Each number is 128 + 24 x the weight over the matrix's rms, rounded and kept within 0 to 255. Layers, rows and columns count from 0.

# layer 12 attention key, 128x96, rms 0.15, rows 109-127, columns 0-31
[[105 158 155 147 114 128 115 132 101 136  93 128 134 147 159 130 132  42 187 114 136 158 172 128  84 146 111 140  94 128 117 125]
 [125 161 165 167 166 149 133 114 152 113 120  71 110 121 149 125  95  99 112  96 137  73 148 105 149 129 136 103 110 135 109 118]
 [145 116 136 152 154 127 137 122 136  96 162 122 135 112 135 140 144 151  98 158 104 168 103 144 117  99 114 136 116 106 128 139]
 [141 130 148 170 166 142 109 163 137 159  35 167 109 139 138 153 162  99 118 130 121 143 161 154  93  63 126 151 121 137 141 149]
 [135 184 171 147 135 130 146 140 156 107 118 108 184 163 159 113 113 120 185  89 136  90  81 145 107  82  99 118 168  91 134  95]
 [121 115  94  84 100 156 108 128 121 115 120 157 130 102 155 123  93 155 125 122 119 137 112 131 119 153 167 106 148 121 144 128]
 [168  81 125 123 147 189 182 115 119  96 114 144 160 118  71 128 143 101  93 128 153 126 118 136 113 106 186 146 151 135 137 132]
 [156  84  73  83 136 123 129  96 102 132 164 169 163 113  97 132 127 154  89 112 129 125 120 133 136 135 141 130 110 146 135 124]
 [ 85 138 144 121 101 107 141 139 115 127 121 108 140 128 155 120 144 107 166  90 122 105  98 122 128 128 116 118 141 108 157 120]
 [143 141 151 139 128 133  97 150 133 111 111 159 130 162 161 120  93  92 119 116  96 126 128 149 101  72  97 161 130 153 105 152]
 [117 119 110  98 154 152 143  91 120 120 154 126 134 100 130 119 133 103 143 123 171 147 138 124 154 130 130 171 115 153 120  78]
 [127 152 150 165 122 133 130 144 128 146 102  89 105 146 123 142 116 100 158 139 117 156 127 150 118 114 129  94 150 134 143 133]
 [149 100 160 165 113 134 112 133 157 110 147 109 107 130 130 138 139 134 117 155 110 140 158 124 110 131 106 150 150 118 110 135]
 [105 130 133 109 146 120 121 144 112 112 152 109 131 120 137 129 151 112 168  98 112 155  96  91 113 101 135 142  91 126 143 121]
 [106 116 101 178 148 143 148 118  86 156  84 125 125 103 109 134 118 113 104 160 173 163 123 154 112 145 141 133 144 129 108 127]
 [145 134 136 110 115 152 144 124 158 122 132 100  97  96 104 134 113 129  82 140 139 134  96 128 118 113 133 136 146 136 130 153]
 [114 108  89 130 105  46 113 134 178  87 171 128 138 112 136 157 142 155  91  94  95 147 111 122 102 121 112 166  94 135 140 160]
 [135 126 109 116 146 142 132 129 109 117 105 134 147 130 167 119 124 136 157 107 144 117 152 118 128 150 124  94 147 125 153 100]
 [123 104 136 135 126 152 110 110 135 135 129 153 114 120 146 110 165  97  83  70 121 123 156 121 128 154  95 127 124 154 144 126]]
# layer 12 attention query, 128x96, rms 0.158, rows 110-127, columns 0-31
[[142 109 189 106  95 175 120 113 129 132 154  90 117 108  78  59  57  94 140 109  82 112 141 130 142 121  52 136 147  89 139 125]
 [186 125 165  85 188 174 138 109 119  79 133  92 140 138 131  96  99 160 113  74 158 118 102 108 133 136 130 113 100 173 110 135]
 [113 137 134 135 129 125 189 122 117 122  96 159 139 129 135 120 115 155 140 134 139  80 142 158 134 127  80 168  97 100 116 120]
 [136 148 173 121 133 167 117 143 128 118 129  97 109 129 164 132 160 105 109  92 113 124 113 149 141 124 161 130 139 123 149 144]
 [126 172 104 122 105 117  81 166 131 160 155 127 116 133 134 188 142 117 143 154 139 149 111 147 130 186  95 126 129 162 119 133]
 [ 97 141 148 173 145 129 128 147  88 138 132 110 122 177 100 135 124 112 159 108 129  96 114 118 131 102 115 142 110 143 132 106]
 [ 98 114 121 137 122 134 151  97 108 162 124 120 128 114 101 118 117 147 121 153 128 120 141 103 141 149 170 140 151 108 129 122]
 [133 131 135 163 108  91  98 149 151 135 100 153 104 142 183 166 165 126 167 124 116 143 135 152 126 101 107 166 128 124 192 115]
 [111 123 139 111  91  89 117 143 157 111 117 155  82 145 138 126 138 152 105 147 105 108 103 153 141 132 137 137 151 117 136 132]
 [146 127 134 111 176 123 157  93 125 110 157 126 113 142 135 133 130 155 122 102 136 106 148 127 167 160 137 142 110 172 113 109]
 [141 158 166 149  94 131 116 174 165 155  99 120 126 135 134 127 147 128 147 151  79 131 111 165  97 129 100 134 140 113 138 133]
 [111 175 133 118 114 142 132 135 122 142 128 123  97 110 128  93 133 162 139 161 102 144 132 149 129 143 163 150 106  98  97 116]
 [127  97 117 140 126 120 106 118 133  97 132 132 117 159 176 136 134 131 107  94 158 124 116 109 109 129 144 134 150 106 176 113]
 [103 182 121 149 102 112 123 173 166 134 117 131 141 137 107 115 112 126 144 153 117 127 118 129 104 112 130 105 137 109 125 132]
 [154 162 175 123 150 109 139 105  86 109  84 141 118 135 118 141 136 127 138 173  95 121 126 124 159 127 138 130 119 142  99 120]
 [110 155 109 112 137  98 118 170 122 134 125  90 138 126 108 136 153 116 136 145 129 103 124 123 129 145 154 175 133 100 130  90]
 [135 113 132 144  95  92 101 129 124 105 102 148 121 133 113 170 124 139 116 158 104 145 109 127 129 151 130 168 143  63 142 134]
 [ 95  98 116 154  71  88 128 136  92 137 135 130 128 129 131 128 108 173 144 130 134 160 131 111 125 139 103 137 139  78 128 122]]
# layer 12 attention value, 128x96, rms 0.156, rows 96-127, columns 0-31
[[102 138 140 150 103 156 107 114  75 102 116 142 132  76 132 114 165 145 100 141 128 177 123  64 137 148 166  82 145  66 161 153]
 [150 161  95 118 107 118 116 141  56 123  95 118 104 145 162  89 200 150 103  74 123 125 167  92 128 125 144 177 122 133 151 139]
 [122 172 137 164  94 140 133 116 151 123 117 115 128 127 107 101 132 109 161 177 125 139 102 121 138 158 135 109 136 124 111 128]
 [165 136 149 111 113 124 100 105 135 134 132 151 161 113 109 161 170 138 156 140 114 138  67 118 121 120  85 103 132 125 111 171]
 [146 139 100 146 135 137 147 127 121 152  99 129  99 146 168 131 132 108 113 122  99 125 180 149 132 183 143 127 111 131 109 150]
 [178 164  93 112 135 101 165 116 154 136 146 117 161 104 112 203  57 157 140  91 140 147 113 189 114 159  81 162 155  94 102 164]
 [133 127 111 147 126  99 135 135 164 154 136 121 124 111  76  85 105 129 136 153 112 147 125 186 114 114 133  99 118 127  68 137]
 [170 128 140  94 146 178 161 141 126  97 172 147 150 135  85 118 161 147  88 130 140 131 148 131 117  88 129 172 128 141 105 103]
 [130 109 152 116 109 154  64 103 107 106 126 125 130 188 131 181 153 119 153  93 115 153 113 153 119 100 145  89 109 145 136 109]
 [118 115 138 139 143 151 136 108  93 165 100 158 155 136 134 120 119 175 143 122 128 111 145 140 115 146 161 141 132 134 138 124]
 [183 142 129 103 137 124 135 141 120 124 121 108 133 131 125 167 147 125 127 133 131  95 129 127 156  90  96 199  59 153 118 103]
 [127 112 139  96 101 106  73 101 139  80 105 135 112 141 117 140 171  98  71 148 118 126  92 143 104 128 188 104 127 161  98 126]
 [157 147 143 138 121 178 175 134  84 142 165 104 128 135 107 118 123 114 159 135 146 110  82 114 126 135 138 110 125 100 112 177]
 [110 166 115 154 159 136 183 129  94 155 159 115 126 102 151 119 154 117 133 117  87  99 164 152 162 109  80 154 107 140 150 106]
 [192 117 116 139 107 138 117 118 122 146 136 141 170 137 108 118 127 158 126 133 151 110  84 127 108 166 140  90 116 120 132 124]
 [126 136 133 115  97 102 130 109 140 151 140 124 134 103 130  74 131  99 115 155 141 128 142 154 137 113 104 136 111 126 123 131]
 [113 141 160 120 154 162 111 141  89 109 104 112  85 153 112 176 161 137 143 124 123 106 106 136 112 122 169 151 100 157 146 100]
 [119 131 123 151 157 145 135 136  77 128 168 119 111 125 136  90 122 142 136 111 141 129 139  96 126 139 123 148 172 112 154 142]
 [153 160 136 110 108  85 116 119 121 126 128 157 133 150 131 141 124 130 150 152 154 127 105 196 138 156 140 126 154 155 118 134]
 [111 120 115 110 121 117 154 119 139 141 141  98 118 142 105 118 136 116 106 165 143 141 103 130 110 160 167 122 154 115 137 143]
 [123 166 104 150 140 150 119 135 100 111 125 122 125  89 128 115 128 122 105  98 158  98 103 165 123 133 117 130 135 155  93 140]
 [136 112 100 134  88 103 130 134 155 166 113 125 139 167 119 123 124  98 134 101 134 156 116 126 123 172  97 142 157 145 114 152]
 [139 123 117 136 138 152 104 127 142 151 136 132 127 192  78 150  76 149 140 154  84  99 164  97 144 112 163 139 113  92 134 106]
 [125  83  89 119 134  77 160 126 131 100 109 131 124 116 143 119 147 163 114 101 142 149 122 178 131  86  88 132 116 142 159  93]
 [130 139 106 136  90 106 170 132 121 105 181 134 138  65 159 160  93  63 121 137  80 113 109 142 154 104 139 150 167 124 116  92]
 [141  95 146 121 163 118 108 118 158 142  59 107 125 134 145 169 121 162 148  93 136 153 110 158 106 105 122 137 129 172 143 136]
 [108 135 139 142 102 108  96 110 128 161 123 126 138 151 130 114 144 125 128 175 107 152 133 110 136 152 153  93 130 159 145 105]
 [ 75 125 108  85 137 130  98 110 135 131 126 131 117 178  91 142 141 133  91 124 131 145 120 144 137 128 178 132 113 130  97  97]
 [144 104 120 116  85  60 101 138 137 161 132 122  92 148 120 145  86 133 138 165  76 142 168 163 154  87 172 130 125 127 117 137]
 [189 144 150 119 119  98 155 125 121  86 159 132 144  79 136 105 133 145 105 100 126 166 162 139 120 105 120  92 122 138 104 144]
 [107 144 138 158 112 130 130 121 119 159  98 115 104 127 138 114 148 108 119 134 144 110 109 137 119 137  81 118 119 102  91 109]
 [124 124  72 128 192 138 171 145 135 128 155 145  79 115 123 130  81 139 119 134 168 109 103 132 112 136  54 152 174  89 159 125]]
# layer 12 attention output (transposed), 128x96, rms 0.138, rows 96-127, columns 0-31
[[122 101 151 150 138 119 136 127 131 168  90 172 131 153 167 153 147 134 111 125 150 122 147 166 234 164 126 147 119  99 146 151]
 [128 109 128 104 109 110 139  82 137 113 162 137 137 138 111 146 134 149 126 155 142  83 128 116  80  75  72 134 107 159 130 117]
 [153 119 134 147 137 104  91 159 143 136 119  92 141 132 128 128  93 162  92 141  85 115 156 148  86 169 125 124 105 152 103 153]
 [138 142 149 115 144 132 108 147 143 126 139 100 101 149 106 132 118 128 118 113 122 174 146 153  88 158 133 127 110 161 149 128]
 [ 90 139 124 116 135 102 128 140 135 149 123 116 123 178 150 133 121 144 162 127 163 179 155 159 152 138 135 163 150 163 132  97]
 [191 112 101 103 114 180 142 103 122  98 151 156 119 121 106 116 104  78 133 118 148 135 110 164 101 102 134  75 173 158 177  94]
 [ 93 132 102 112 157 127 116 158 153 132  99 145 101 161 150 141  98 145 123 141 134 146 147 108  79 144 132 122 155 140 120 155]
 [132 105 136 135 167 169 143 109  98 106 129  93 115 115 136 107 156 106 153 154 134  82 144  91  75 116 118  85 104 142 154 159]
 [119 137  94 117 110 112 151 139 166 141 121  83 184 127 179  81 111 221 176 122  98 158 111 143 134 114  97 115 104 101 121 128]
 [123 102  93 134 111  87 158 137 140 142 130 163 142 112 136 113 119 116 131 129 134 131 123 128 189 120 120 127 130  99 116 124]
 [161  86 136 163 120 152 162 104 113 107 171 141 158 113 116 104 144 109 115 129 137  70 135 113 165  71  97 118 112 115 126 112]
 [128 179  83 106 130  79 102 132 138 188  92 134 127 122 126 136 159 158 137 144 116 161 109 123 102 145 127 100 123 132  52  90]
 [159 132 120 115 116 170 129 168 122 111 116  90 133 132 151 156 110 127 109 120 137 107 127 151 102 134 147 120 176 158 172 160]
 [124  64 136 143 111 134 157 188 146 125 161 143 173 140 107 129  85  93 113 101 154 113 131 149 174 108  99 153  88  88 148 101]
 [153 126 104 120 150 125 107 138 153 119 145 124  75 123 104 134 120 126 135 128 116 110 145 133  82 158 162 123 148 154 134 107]
 [115 103 133  99 149 150 120 150 126 107 143  77 127 126  96 137 113 120  87  90 118 107 140 139  36 116 137 141  74 153 113 144]
 [189 128  84 113 109 140 146 106 133 116 101 149 158 164 130 109 126 153 156 123 141 134 118 122 147 125  55 114 135 139 143 122]
 [130 118 111 127 134 159 130 128 119 138 126 152 154 160 129 164  93 101 160 131 121 139 113  87 120 132  94 144 118 158 180 151]
 [197 134 121 147 101 111 148  95 148 103 117 142 141 121 117  98 125 125 117 119 116 101 152 136 199  96  87  99 103 113  95 114]
 [108 129 129 121 137 134  92 153 106 136  87  97 122 118 129 140 132 141 141 123 107 155 147 151  35 141 126 119 131 139 140 135]
 [136 111 135 105 114 147 145 157 108 110 105 147 141 132 136 137 117 124 178 126 122 154 129 124 152  99  87  95 113 125 146  89]
 [ 68 117 145 129 152 119 117 148 104 142 116  87 116  96 139 139 126 126 125 116 127 135 128 153  83 127 169 134 156 117 123 155]
 [112 101  90 156 137 144 151 173 132 188 103 192 139 122 179 106  65 153 156 101 140 110 152 107 174 148 145 125 160 123 105 132]
 [141 132 154 108 121 116 144 121 141 149 151 131 126 101  73 105 148 122 150 139 119 102 122  99 179  94 104  94  89  92 120 104]
 [168 168  93  95 114 126 138 111 122 135 147 140 143  98  84 103 159 135 148 131 164 123 110 126 122  65 145 123 112 129  90 111]
 [147 159 160 130 133 156  95 161 139 128 168  90  99 145 118 138 133 127 109 165  89 148 103  97  63 144 111 124 125 166 173 153]
 [126 135 132 119 144 133 112 146 139 123 135  74 124 133 122 133 109 151  84 109  89 113 141 139  54 143 121 141  79 148 118 149]
 [121 116  95 103 135  87 133 115 111 179  55 193 142  81 116 115 107 121 144  96 118 112  87 127 125 115 111 116 161 104  88 113]
 [ 95 146 133 162  92 116 141 132 163 129  92 162  82 167 114 132 110 161 130  69  78 151 150 133 145 148 119 155 124 135  57 124]
 [111 153 164 139 128 150 124 102 109 108 149 125 102 149 158  99 145 127 111 138 147 158 124 101 205 167 139 121 142 101 146 120]
 [131 160 132  93 119 111  92 116 129  97 162 135  91 125 120 144 108 129  97 130  97 150 138 141  71 109 138 123 151 144 126 105]
 [146  99 112 114 142 143 127 122  85 154 126 155 159 122  85 143 139  90 149 106 142 101 105 136 126  72 104 109 157 132 171  99]]
# layer 12 MLP up, 256x96, rms 0.116, rows 0-49, columns 0-31
[[117 131 159  93 127 103  92 145 156 116 175  82 178 125 178 108 144 141 169 130  91 131 102 147 111 133 115 133 128 154 101 106]
 [149 131 138 137 127 108 117 170 112 126 121 130 133 122 130 144 137  94 149 131 126 122  94 153 111  88 135 143 167 128 178 110]
 [115 155 149 109 142 124 137 187 119 152 154  97 190 136 119 124 130  99 134  79 127 114 140 108 100 113  92 151  90 122 120 113]
 [113 141 139 140 120 139  99 150 109 133  99  88 123 134 115 149 127 151 155 148 131 118 138 173  95 130  94 124 122  95  98 114]
 [123 189 153  93  99 144 103 136 147 132 105  90  73 159 139 102 140 142 101 184 109 101 141  96 106 106 157  93 191 123 100  93]
 [161 146 137 123  87 111 103 123 102  95 121 115 144 120 104  93 154 114 154 150 149 128 146 163 142  99 136 147  99 113  90  99]
 [152 147 120 163 128  92 100 118 134 128 139  87 103 158 137 141 115 124 144 172 172 166 123  90 147 119 117 124 155 124 143 102]
 [119 152 132 135 149 105 132 153 127 142 158 124 113 148 163 107 103 119 146 109  90 124 105 117 127 139  91 100 130 128 123 128]
 [175 151 139 161 129 126 115 115 106 110  88 115 111 114 128 108 158 126 159 117 129 139 148 163  90 113 121 145 120 118  88 141]
 [104 120 147 108 110 130 132 155 169 117 134  96 101 153 130 140  86  99 137 157 128 131 134 151 156 108 106 128 126 103 166  99]
 [158 140 149 140 127 125 110 141 139 146 144 135 130 151  94 133 120 144 119 122 171 140 147 143 153 115 126 130 125  87 166 135]
 [131 163 127 141 105 133  83 123 158 120 143  83 157 154 161 135 113 127 117 132 117 129 125 128 136 149 129 123 157 150  92 125]
 [117 142 127 136 132  84 141 193 120 132 126 107 172 155 100 127 147 113 151 120 121 126 147 145 115 121 115 138  93 144 114  97]
 [123 137 151 134 123 119 137 153 107 121 168 119 148 127 106  95 132 111 122 128 151 178 112 117  97 105 131 110 136 124 135 162]
 [153 170 161  98 154 145 137 132 145 121 115 104 117 155 131 147 118  96 151 125 124 141 136 164 156 125 129 124 160 105 110 114]
 [123 133 148 145 129 110 125 121 136 139 102 103 138 126 126 188 120 148 122 126 147 129  72 118 140 125 115 149 107 117 136 112]
 [147 161 188 148 125 131 105 132 137 127 141 116 157 129 191 190 137 144 109 136 154 145 145 109 125 145 133  82 114 125 150 146]
 [158 134 112 150 146 128 149 155 119 138 127  96  95 159 151 123 101 101 114 132 134  79 103 162 111 127 115 120 144  99 211 124]
 [164 120 145 152 148 136 164 120 134  98 155 112 104 131 165  96 137 125 153 155 146 155 104 118 125 143 101 118 146 134 103 104]
 [153 123 124 126 112 112 119 123 151 124 112 112 132 150 146 110 122  98 132 139 162 173 114 137 141 121 114 104 128  87 135 156]
 [140 166 146 135 122 109 114 108 145 111 114 126 105 145  99 148 155 156 160 147 149 126 118 167 148 128 139 128 127  63 165 127]
 [147 136 130 168 126 125 106 182 112 123 149  57 131  89 147 143  66 129 135 119  90 149 112 141 123 127 129 134 125 130 108 101]
 [136 132 118 106 144 135 119 127 149 128  81 102 131 145 140 148 135 142 100 132  57 122 132 161  98  74 109 169 123 100 146 109]
 [140 143 165 133  76 102 111 112 126 157 173  96 128 172 143 166 114  90 146 144 111 128 145 156 105 119  88 112 108 130 103 102]
 [156 102 101 153 141 144 149 170 143  79 166  89 140 133 129 141  86 163 106 145 155 111 117 140 108 151 136  99 120 115 123  93]
 [142 106 143 149 146 139 130 129 154 123  76 120 111 136 125 157 109 114 144 147  88 135  73 122 116 102 127 129 117  74 174 173]
 [162 121 167 159 126  86 141 138  99 141 132  96 167 194 117 109 132 129 119  93 153 148 122  73 105 138  76 120 119 154 128  97]
 [155 111 127 143  94 133 111 145 124 168  99 122 119 145 157 184 140 149 163 133 127 144 132 176 145 122 111 119 118 111 165  96]
 [124 144 135 192 129 123 152 162 119 121 157 122 161 145 184 141 157 103 149 122 140 142 114 137  84 139 103 128 145 137 159 114]
 [149 157 124 138 120 117  90 152 128  91 123 101 151 150 169  92 147 125 102 132  97 147 113 164 143 124 153  72 146 139 105 130]
 [119  99 147 124 112 180 165 142 127 111 112 108 120 157 171 104 142 149 131  85 104 142 104 121 142 100 106 113 135  69 145 119]
 [139 160 126 123  75 188 106 212 126 140 101  96 128 127 105 107  73 116 124 134 136  99 131 137 137 145 106 143 120 135 119 165]
 [132 166 137 165  97 127 106 170 143 121 105  65 138 162 147 144 129 180 127 124 157 159 103 113 107 115 169 133 144 135 106 124]
 [123 174 125 159 135 137 136 171 176 102 107  68 139 120 105 140 105  96 159 133  79 128 142 200 143 153 144 121 118  98 154 132]
 [164 143 124  80 105 124  96 158 144 108 115 125 132 127 155 128 170 113 154 109 126 157 101 157 119 125 101 144 128 134 119 120]
 [162  94 167 130 132 101 136 117 100 133 150  91 123 133 125 119 136 137 102 131 138 104 149 126 117 142 115 109 101 162  99 148]
 [119 126 134 115 120 151 138 172 108 142 137 141 121 141 122 155  80 120 187 107 101 111  79 144 114 124 100 128 146 105 189 104]
 [127 133 131 131 143 157 166 162  99 142 187 101 119 112 160 109 106  92 124 137 171 113 155  99 116  94 119 119 123  97 148 143]
 [154 105 146 138 126 123  97 115 147 142 128 106  85 102 154 154 140 154 130 106 114 115 116 140 136 119  98 159 154 149 157 137]
 [130 160 154 140 108 146 138 136 116 164 100 117 147 136 122  98 162 112 133  97 114 142  97 129 130 158 136 149 131  85 159 125]
 [142 131 122 166 141 127 122 145 160 116 101  99 155 110 123 120  69 118 106  61 107 106 110 111 109  88 118 140 117 127 101 109]
 [150 146 113  84  94 111 117 111 176 102 194 114 107 130 132 145 133 137 127 158 111 159  90 144 114  87 115 132 129  75 143  95]
 [141 137 155 158 114 125 115 151 155 128 110  67 156 115 146 197 121 145 128 124 121 142  82 158 135 164 120 143 132 118 120 133]
 [102 115 140  88  89 154 127 146 139 155 104 100 153 146 162 135 168 146 185 168 103 145 115 144 121 126 133 156 175 123 153  91]
 [147 142 138 145 116  78 123 108  91 110 117 122 158 142 166 130 144 124 185 137 131 131 110 136 132 119 120 143 114 133 107 128]
 [105 160 114 107 176 119 135 149 146 118 134 133 147 130 129 140 138 124 152 130 105 151 158 154  98 120 146 153 114 111 167 117]
 [155 116 179  90  96 118 144 155 132 105 166 114 139 128 132 140 108  91 109 134 172 131  89 152 121 139 133 126 134 147 123  92]
 [136 127 161 144 110 113 138 113 135 103  85  98 104 120 146 144 114 171 169 133 170 140 101 129 119 138 124 120 155  98 126 100]
 [124 133 133 102 115 136 144 134 136 168 133 112 178 120 150 108 138 141 120 101 133 103 125 140 114 117 113 162 122 109 159 103]
 [102 194 111 134 101  93 149 125 126 143 163 121 138 139 136 140 127 113 118 151  92 143 103 114 121 130 128  78 160 128 110 118]]
# layer 12 MLP down (transposed), 256x96, rms 0.134, rows 0-48, columns 0-31
[[128 140  94 168 147 169  94 110 119 132 124 135 131 127 131 125 141 113 110 136 159 142 128 125 119 148 108 132 118 144  86  93]
 [120 101 126 153 110  91 105 145 109 128 135 113 106 119 131 150 130 103 158 120 112 132 112 103  50 126 137 128 162  79 136 122]
 [140 150 133 110 131 116 130  95 116 130 118 130 128 127  93  77 143  88 118 118 131 162 158 138 122 106 160 133 138 167 123 120]
 [110 103 179 118 151 134 119 127 180 117  90 160 172 126 112  86 118 137 108 147 166 100 139 143 106 140 112 137 126 140 123  98]
 [101 130 176 147 168 148 135 119 104 110 120 127 170 156  91 119 130  93 128 165 154 110 148 133  74  99 145 134  79 109 166 107]
 [105  74 149 155 161 107 137  95 120 156 114 156  89 109 120 133 118 145 116 112 128 151 155 138 139 154 161 140 135 116 124 117]
 [105 110 120 106 129 115 100 141 127 128 106  90 168 102 164 128 138 137 152 119 104 116 138 154 166  90 127 128 112 104 119 152]
 [119  99 120 146 156 126 115 136 110 131 133 151 133 132 115 118 163 145 112 115 134 117  99 176 121 155 107  98 139 144 135 120]
 [116  86 134 116  92 109 113 148 118 117 118 154 150 151  83 148 135  76 136 136 118 106 119 119 131 154 177  96 117 137  96 112]
 [117 147 134 144 133 112 132 158 120 143 136 149 129 113 137 136 124 125 128 160 114 134  96  99 184 142 137 133 110 109 116  99]
 [123 106 125 113 159 133 114 127 118  96 118 156 140  98 116 112 124 128 106 125 137 137 148 134 130 148 140 111 133 133 116 100]
 [138 119  86 127 143 120 101 137 125 124 115 166 139 130 148 113 144 156 119 132 122  96 157 109 131 143 154 105 161 122 119 177]
 [118 125  96 129 159 124 154 125 103  87 120 114  81 137 134 134 114  95 133 121 189 110 155 137 105 132 179 106 173 153  99 139]
 [105 165  86 145 108 110 138 173 122  89 124 162 149 139  73 169 109 103 104 156 141 127 104  79  65 138 114 129 118 135  84 164]
 [134 113 127 136 107  97 135 114 108 166  98 139 162 153 127  97 109 123 154 127 146  76 108 124 126 195 102 106  92 109 137  93]
 [146 121 135  98 140 151 106 114 153 121 139 107 104 120 127 136  52 118 145 156  98 116 132 102 123 126 126 150 113 147 103 151]
 [144 157 135 135 139  84 141 178  86 147  90 148 143 147 162 135 126  98 121 128 125 156 106 136 154 148 145 178 130 100 117 108]
 [ 84 137  77 168  85 112 109 125 119 132 118 119 140 151 171  94 155 136 128  90 144  97  93 120  79 143 148 129 130 135  98 180]
 [102 129 147 134 164 116 129 172 187 146 110 145 164 105 137 128 137 173 141 131 112 114 119 143 105  98 119 173 129 145 100 125]
 [116 105 160 120 132 127 126 128 176 120 149 119 112 151  87 182 149 161 165 127 151  87 165 144 131 152  92 115 120 160  80 136]
 [107  92 135 174 118 135 126 121 137 144 130 113 183 160  93 161 139 102 125 125 131 176 146 169 114 124 140 127 176 129 121 140]
 [121 107 110 171  97 160 151  81 124  96  97 150 150 116 117 144 147 141 137 161 136 116 134 166 156 134 121 199 176 125 125 135]
 [100 156 128 110 125 143 143  92 136 123 151 104 129  87  86 156 124  93 146  60 157  97 105  78 115 134 150 166 122 176  91 142]
 [ 82 123  95 117 150 128 133 110  95 137  52 110 140  74 137 123 110 163 150 135 144 130 125 102 101 108 148 138 141 149 143 137]
 [112 123 127 157 122 136 120 152 110  91  74 149 124 120 119  95 103 113 113 108 119 109 163 129 125 114 133 166 149 115 105 114]
 [135 150  99  99  67 150 112 181 170 126 121 118 136 102 111 148  97 131 138 139 146 111  85 142  67 119 159 182 147 110 138 128]
 [114 144  90  99 137 121 112 134 103 111 102 158 145 143 104 164 104 137  96 126  91 125 106 150 110 166 137 143 140 104 140 179]
 [154 105  96 111 146 111 178 205 156 131 111 143 141 131 151 111  76 126 113 150 122 165 114 138 116 124 120 139 135 125 160 116]
 [ 98 129 132 126 113 114 143 124 120 122 138 128 138 130  93 136 129 121  64 113 142  91 142 108 155 100 156 151 123 132 117 141]
 [ 98 116 128 184 121 105 138 133 145 106 130 192  92 130 111 127 136 149 112 105 120 134 161 118 133 118 146 145 128  95 144 114]
 [140 122 116 131 138 116 106 145 121 163 119 141 128 161 124 120 138  85 156 127 117 126 130 145 176 129 164 107 120 120 126 144]
 [110  87 111 103 150 116 122 141 133 104 138 120 122 129 114 143 119 140 124 129 125 126 163 108 117 133 113 139 104 119 182  97]
 [148 164  96 110 166 138 153 158 112 109 129 177 119 110  97 121 125 116 156 107 148 160  99 135 111 137 107 154 134  94 140 102]
 [128 130 137 171 131 132  91  93 118 128 136 157 134 139 122 151 100 120  96  95 121 187  98 139 207  91 178 126  96 150 111 122]
 [135 137 161 153  89 165 118 153 189 141 122 131 108 129  96 110 115 125 114 156 132  93 120  88  65 150  95 173 141 123 137 151]
 [111 143  84 120 136 144 102 164 106 133 109 177 131 105 155 127 102 157 157 141 154 133 145 123 124 108 112 110 177  43 103 122]
 [136 105 184 123  95 114 116 127 124  99  78 116 142 134 153 104 103 116 104 140 109 147 148 141  96 131 112 102 113 112  84 116]
 [ 99 176 118 136 122 125 146  97 119 122 129 151 140 126 118 104 121 153 133 131 108 142  77 126 155 138 150 180 122 176 129 143]
 [123 133 104 135 184 126 110 129 139 118  80 186 105 112 112 117 106 107 149 151 130 127 144 108 113 135 142 122  89 134 143 144]
 [141  92 137  76 139  96 108 161  79 156 108 125 122 118 111 174 143 111 144 165 120 154 146 160 134 131 125 108 128 130 122 151]
 [142 168  92 113 130 134 171 191 103 181 172 155 128 151 101 114 174 148 179 103 118 129  91  94 107 139 113 130  94 119 144 121]
 [125 150 105 170 190 129 129  70 128 132 120 133 173 135 121 138 109 131 118 146 121 128 133 123 122 101 141 118 147 151 119 152]
 [131  90  75 139 155 153 124 139 134 104 112 127 105 137 116 104 105 123 132 113 147 108 128 184 147  98 163 128 109 153 143 126]
 [144  98 146 141 175 112 123 106 144 141 163 158 103  92 119 122 136 121 105 122 151 154 152 120 112 143 153 181  97 148 118 122]
 [ 84  89 175 147 157 126 127  92 126 158 157 112 117 146 142 158 148 131 133 130 124 167 143  97 219 138 131 125 128 117 137 150]
 [122  94  92 121 136 145 158  73 143  81 135 136 136 147 176 137 103 120 135 117 118  99 111 114 131  88 150 134  74 156  94 113]
 [ 82 105 118 166 110 116  98 157  65 147 160 139  98  83  97 130 103 111 153 113 113 143  92 121  76 137 144 117 163 109 132 126]
 [104 153 103 116 145 128 128 172 155 136 101 135 123 100 130 127  90 139 149 111 138 128  99 152  98 126 144 189 104 126 127 151]
 [134 105  97 116 133 154 108 104 150 170 148 127 119  95 112 144 175 148  72  96  85 109  93 147 124 115  89 137 128 114 112 154]]